From a checkpoint of a small transformer trained on Wikipedia.
Architecture: LayerNorm before each block, rotary positions, biases, untied embeddings.
Training: a variant of Muon for these matrices, 368M tokens, 12103 steps.
Each number is 50 + 15 x the weight over the matrix's rms, rounded and kept within 0 to 99. Layers, rows and columns count from 0.

# q: layer 8 attention query, 448x448, rms 0.0586, rows 236-255, columns 128-191
# k: layer 8 attention key, 448x448, rms 0.0588, rows 236-255, columns 128-191
# v: layer 8 attention value, 448x448, rms 0.08, rows 192-196, columns 128-191
# o: layer 8 attention output (transposed), 448x448, rms 0.284, rows 192-195, columns 128-191
q236:43 37 60 38 38 60 60 56 56 59 56 41 59 54 51 53 55 55 56 56 68 38 43 44 50 40 57 50 39 47 53 53 67 60 73 48 36 56 45 43 61 37 63 51 50 59 45 53 47 43 60 29 57 41 56 60 44 70 61 47 37 77 54 40
k236:36 45 45 62 48 47 31 59 41 35 43 56 45 56 56 58 48 46 51 47 45 32 54 49 59 45 48 48 44 51 52 51 77 59 57 58 54 59 62 58 45 59 42 72 38 58 36 56 50 55 49 63 46 53 44 59 58 42 61 65 40 65 59 36
q237:44 53 53 62 43 44 63 47 27 28 33 65 57 53 40 44 44 39 41 38 55 47 50 47 46 49 47 45 48 58 53 35 51 42 54 52 50 46 64 60 52 42 65 43 56 36 47 58 53 46 40 77 47 60 52 58 50 57 45 57 47 43 42 51
k237:56 52 49 55 62 53 54 55 42 32 33 49 57 45 50 50 63 47 54 56 48 45 49 57 49 61 56 64 44 49 55 38 53 53 37 56 47 56 57 62 57 36 46 40 41 41 48 67 66 56 60 70 67 53 43 46 54 53 41 56 45 48 45 58
q238:27 59 53 47 63 59 60 49 56 41 46 20 52 32 43 45 52 57 65 60 53 46 61 47 48 59 62 56 52 59 59 38 61 59 46 60 34 49 52 64 55 47 43 50 33 51 48 51 59 56 53 48 58 51 59 56 68 48 51 49 54 52 40 53
k238:58 44 53 65 52 43 63 64 54 66 58 61 50 45 42 59 65 56 61 49 58 71 65 50 53 58 46 61 51 48 53 34 52 43 56 66 40 50 51 51 32 64 34 31 47 55 37 57 43 54 32 50 54 55 52 56 48 43 41 49 59 59 52 45
q239:56 46 74 57 45 29 42 59 71 63 32 54 58 46 38 53 48 58 43 40 55 46 30 39 60 54 44 38 61 33 48 34 37 36 41 43 64 54 66 49 39 48 49 48 64 42 47 43 24 41 37 60 32 47 41 36 10 53 43 33 47 32 62 31
k239:48 58 40 40 35 22 64 44 46 33 65 31 31 73 41 53 69 50 54 55 62 49 31 74 46 41 51 50 47 42 42 53 63 51 45 27 43 48 53 59 48 52 76 57 45 45 43 64 54 45 67 63 47 55 51 69 55 57 61 87 62 37 27 48
q240:61 51 38 62 46 68 15 39 55 48 66 54 48 53 46 57 53 38 63 51 66 58 60 39 49 58 41 63 48 54 43 43 43 45 39 62 44 49 51 50 53 45 31 15 48 33 47 33 46 36 49 52 44 44 55 54 44 51 44 40 54 57 43 55
k240:62 38 50 53 62 45 56 47 44 54 58 54 41 46 46 39 61 47 45 58 40 35 63 67 61 69 47 39 45 28 52 50 42 62 44 32 56 56 68 47 63 51 36 54 52 54 74 47 35 55 69 62 46 60 61 48 43 54 66 49 46 58 51 46
q241:60 56 39 42 51 48 54 48 47 64 50 48 60 65 61 41 46 73 53 54 48 48 53 55 64 42 53 44 43 44 55 63 59 46 46 64 42 71 41 35 48 37 42 50 18 48 40 58 55 43 69 56 45 48 31 47 36 43 33 46 42 44 55 50
k241:63 50 44 62 51 61 49 50 55 48 51 33 54 51 69 54 44 56 41 54 71 51 60 43 59 52 49 50 55 41 50 61 39 64 60 52 29 60 65 44 58 58 40 76 49 47 44 44 43 63 45 41 50 57 44 41 34 56 43 61 54 60 41 43
q242:50 53 52 46 67 34 51 55 56 39 31 39 48 51 62 61 47 37 54 29 65 52 57 37 43 50 67 56 71 58 50 37 85 52 60 64 71 47 56 72 54 51 53 58 54 35 63 60 45 57 26 60 54 67 49 33 39 48 49 63 42 63 50 44
k242:49 64 39 35 53 47 57 39 41 38 48 46 55 64 46 36 74 52 46 71 55 51 32 40 39 47 44 76 43 68 45 36 58 40 45 59 48 57 49 36 55 43 58 69 44 34 40 56 47 56 45 38 58 68 43 30 48 54 44 61 47 66 47 59
q243:43 55 43 41 46 62 63 40 52 39 57 33 55 52 42 37 65 37 42 52 46 35 50 72 42 50 52 40 53 59 32 56 62 58 65 64 52 59 47 48 22 57 47 61 66 55 48 52 36 52 54 45 52 68 47 39 44 48 57 50 59 40 53 65
k243:41 66 54 41 54 62 38 59 32 50 41 57 39 34 47 59 47 50 57 41 53 43 54 39 45 45 60 51 40 63 55 60 47 57 43 55 41 52 53 39 41 39 62 54 56 39 70 48 58 41 52 51 42 38 42 36 61 54 39 53 44 56 61 49
q244:39 46 67 47 57 61 62 41 48 63 41 38 43 44 50 57 53 32 53 49 57 49 48 59 58 45 52 73 54 33 46 53 51 59 59 51 50 57 53 63 46 35 50 54 59 48 70 44 55 67 42 44 45 56 49 47 56 55 64 54 67 63 55 47
k244:52 51 52 58 46 54 62 45 33 41 59 64 36 49 47 48 50 48 41 52 40 55 30 51 33 42 47 63 58 41 55 60 53 52 53 70 57 45 49 56 45 43 55 46 35 41 41 30 64 35 47 56 52 43 44 64 58 53 43 50 40 34 42 53
q245:41 54 47 48 50 34 54 55 65 64 52 51 57 51 55 46 38 52 61 37 46 52 48 47 63 57 37 47 73 33 50 51 49 40 53 67 54 67 53 45 48 64 35 52 33 56 41 64 44 52 62 63 45 43 62 66 30 57 40 36 61 42 61 48
k245:67 49 50 41 50 62 58 67 36 54 50 36 54 59 55 53 48 60 54 60 54 50 67 52 49 39 50 58 50 56 55 59 54 62 50 37 36 59 64 53 54 53 63 48 46 63 44 59 57 37 66 50 59 67 43 59 59 70 49 58 60 36 37 43
q246:56 42 55 60 30 61 39 62 41 42 45 54 46 46 38 26 48 39 49 64 50 64 59 54 43 53 30 51 69 73 52 47 64 53 40 71 66 53 39 43 56 42 53 50 68 49 66 33 56 43 63 57 46 53 59 49 63 46 23 41 61 56 32 55
k246:48 61 50 64 60 49 34 54 54 61 42 48 65 36 52 47 45 40 26 55 49 30 55 62 51 50 49 44 43 36 51 44 36 49 54 58 49 48 56 47 60 19 45 57 55 55 63 56 42 45 72 49 54 44 47 54 39 59 61 58 40 44 57 53
q247:56 46 47 43 55 53 39 56 62 56 63 56 53 45 36 48 60 52 45 54 53 35 51 63 48 47 52 46 58 40 43 61 61 50 58 51 47 43 50 40 48 58 39 53 67 62 66 56 44 55 50 47 44 60 33 51 28 54 52 37 48 50 49 49
k247:56 54 51 58 54 39 49 45 51 63 57 46 37 49 44 43 49 39 53 56 65 57 42 35 36 38 46 51 63 62 43 42 62 33 56 47 61 69 50 38 48 58 48 58 45 53 46 57 56 38 36 53 54 65 44 49 55 53 46 59 47 55 44 59
q248:58 69 38 57 52 45 48 50 50 59 42 62 40 51 36 42 55 57 67 49 59 53 42 61 62 57 45 54 59 33 45 44 38 36 44 49 55 62 39 36 59 23 54 44 32 51 43 55 61 43 57 42 61 56 49 34 48 58 61 36 58 51 69 61
k248:63 64 51 51 49 57 78 62 37 27 60 61 50 55 47 37 42 62 64 43 61 65 48 46 46 41 43 55 62 51 49 42 53 52 52 50 34 56 56 53 47 50 66 72 50 55 65 65 68 57 55 38 72 41 53 58 34 50 56 49 48 37 61 59
q249:51 57 52 47 56 60 46 44 65 39 61 49 46 48 65 41 69 52 46 38 45 50 75 46 40 30 45 34 42 55 25 55 69 66 59 60 42 48 43 45 46 45 47 45 55 47 57 51 59 49 42 60 57 60 44 50 60 39 43 50 54 54 60 63
k249:50 46 46 71 61 50 40 69 44 58 50 62 65 30 48 51 47 45 47 54 62 37 76 49 34 51 29 37 46 48 52 46 67 54 54 66 41 52 79 39 46 27 33 73 46 39 54 65 58 40 40 52 50 46 49 48 46 54 30 54 50 56 59 51
q250:51 59 54 55 45 55 48 68 50 29 33 59 29 41 59 36 42 54 63 48 42 66 62 27 66 52 66 51 42 44 26 45 30 38 57 41 58 38 36 31 63 58 70 37 40 60 24 53 42 35 28 48 69 59 46 28 54 62 57 54 39 41 51 44
k250:47 51 67 42 52 41 62 54 71 35 52 49 57 49 51 45 52 49 51 38 52 56 33 47 45 83 68 49 50 22 40 61 55 53 42 68 42 42 48 49 56 60 49 40 56 41 56 55 43 61 52 60 38 57 44 53 56 43 54 55 32 58 38 39
q251:45 57 60 48 52 61 42 50 45 26 52 36 35 46 58 61 55 51 62 50 51 64 56 45 33 62 40 44 34 79 49 45 56 40 56 20 45 65 47 76 45 50 53 47 53 42 48 57 67 37 47 52 44 63 49 60 77 50 59 72 40 49 52 60
k251:45 68 56 50 51 36 75 60 45 44 40 50 59 49 45 53 60 69 65 54 39 55 52 48 54 60 53 56 52 62 35 49 31 30 30 51 51 50 49 49 57 52 45 38 74 57 59 57 57 66 60 40 52 45 52 30 23 52 53 51 30 49 56 52
q252:57 52 44 63 52 67 47 51 51 27 67 55 57 40 38 51 47 40 50 47 52 46 45 44 39 56 48 69 29 66 51 52 47 33 42 35 52 39 57 39 39 61 45 50 68 64 72 71 74 45 45 59 49 64 70 55 39 55 36 40 60 55 53 54
k252:27 58 49 45 67 51 48 48 33 45 46 58 33 46 61 53 39 49 58 39 36 57 48 56 61 55 51 52 59 53 34 40 37 58 54 49 51 52 44 44 42 45 44 50 65 60 64 67 39 55 43 56 65 36 54 34 46 56 48 43 53 67 42 54
q253:52 56 56 61 57 45 48 49 52 48 46 39 55 51 21 60 46 51 58 41 55 42 47 60 63 61 48 47 51 53 58 44 39 41 49 37 46 60 44 55 55 32 53 56 28 55 42 40 49 60 59 53 40 44 50 46 34 53 52 38 42 59 26 42
k253:41 59 49 72 43 44 36 58 51 34 62 54 42 52 59 54 51 48 40 55 54 49 38 60 61 52 46 56 37 41 37 41 59 56 50 36 47 56 48 57 30 43 42 62 65 67 40 40 45 61 55 55 43 41 65 53 49 55 53 42 39 57 56 49
q254:64 40 46 66 42 42 46 60 34 39 43 77 54 42 30 44 46 47 51 46 58 64 40 37 51 41 48 50 55 58 29 40 59 34 32 62 71 46 66 44 36 52 44 53 63 53 58 54 52 54 31 58 61 51 82 11 37 52 22 57 54 42 60 58
k254:28 71 41 26 57 34 51 36 59 29 33 57 45 55 38 62 51 19 48 20 49 45 36 42 34 72 40 47 63 37 45 63 36 69 44 46 65 36 52 31 34 51 35 47 43 44 71 65 37 67 57 43 66 50 50 26 46 66 63 58 91 43 43 49
q255:46 41 43 36 52 34 40 74 49 53 40 57 49 54 58 70 52 57 66 53 58 63 46 54 59 52 44 38 49 44 51 52 43 39 49 41 41 48 56 46 53 52 57 38 49 43 50 36 34 45 65 48 42 58 55 51 35 56 76 52 38 46 47 39
k255:55 67 36 38 55 58 51 50 72 54 62 45 45 66 48 45 58 63 67 64 62 45 39 65 58 51 40 45 68 72 46 39 56 42 45 44 65 56 55 50 61 60 60 48 60 59 49 49 49 56 58 45 31 63 53 44 55 34 51 61 47 57 39 65
v192:39 40 47 49 73 39 51 50 46 39 59 40 42 48 60 56 51 47 52 47 56 51 52 48 64 66 69 51 50 52 52 44 37 49 62 48 72 57 43 57 43 55 47 58 38 40 65 73 70 37 58 58 41 60 54 50 62 43 46 56 37 49 48 42
o192:54 44 74 55 12 52 45 61 64 52 59 69 54 54 55 52 46 42 39 75 43 48 31 82 47 64 24 52 56 46 47 57 59 40 46 36 29 49 48 62 40 47 46 58 68 59 50 63 22 72 51 46 64 51 40 64 51 51 45 61 52 69 43 73
v193:33 41 59 40 61 50 57 47 51 62 42 58 56 49 47 65 44 52 43 67 47 41 47 53 46 37 58 45 56 51 52 35 42 35 35 53 48 38 51 57 64 59 45 62 75 72 57 60 68 47 56 50 43 64 42 61 50 60 65 54 49 50 49 49
o193:65 59 45 72 47 51 40 53 56 41 58 41 59 32 45 42 64 66 48 41 50 70 62 35 59 51 54 68 55 50 50 47 65 37 48 54 50 49 52 53 49 58 53 37 25 39 22 55 25 60 51 56 45 55 67 56 46 35 32 52 69 39 62 72
v194:57 29 77 43 65 57 35 39 44 67 60 31 35 50 50 48 19 70 54 35 42 73 37 42 42 49 57 57 50 50 52 50 36 38 39 48 55 39 47 36 48 69 43 47 53 47 46 41 52 47 52 51 51 43 36 45 47 29 76 51 59 47 58 51
o194:47 66 29 55 39 60 78 71 62 49 48 73 48 51 68 58 76 49 52 67 69 48 48 85 50 44 48 62 64 47 17 58 46 57 39 43 56 73 68 44 68 35 43 44 62 56 41 64 43 73 35 60 37 61 45 58 58 84 42 40 42 77 52 50
v195:61 42 54 25 60 51 67 50 46 47 45 58 57 60 50 62 53 36 61 43 45 51 62 43 55 42 59 58 61 41 49 45 67 45 42 54 44 34 52 54 42 38 61 45 34 56 56 55 50 51 56 54 28 48 65 52 74 51 70 61 43 51 58 53
o195:55 42 53 69 56 13 44 39 63 60 41 40 21 26 50 52 52 63 58 70 60 49 52 54 59 43 35 21 34 60 53 58 31 60 73 42 81 50 39 48 54 54 24 55 52 40 25 38 64 65 62 70 72 46 57 54 29 51 26 23 50 52 41 50
v196:48 64 51 50 56 32 62 29 42 44 51 48 29 53 56 50 43 68 63 64 67 59 49 42 71 48 53 46 69 53 34 50 24 51 37 38 51 48 43 45 40 65 52 57 57 46 50 46 48 42 49 63 73 47 57 52 50 56 44 58 32 53 34 39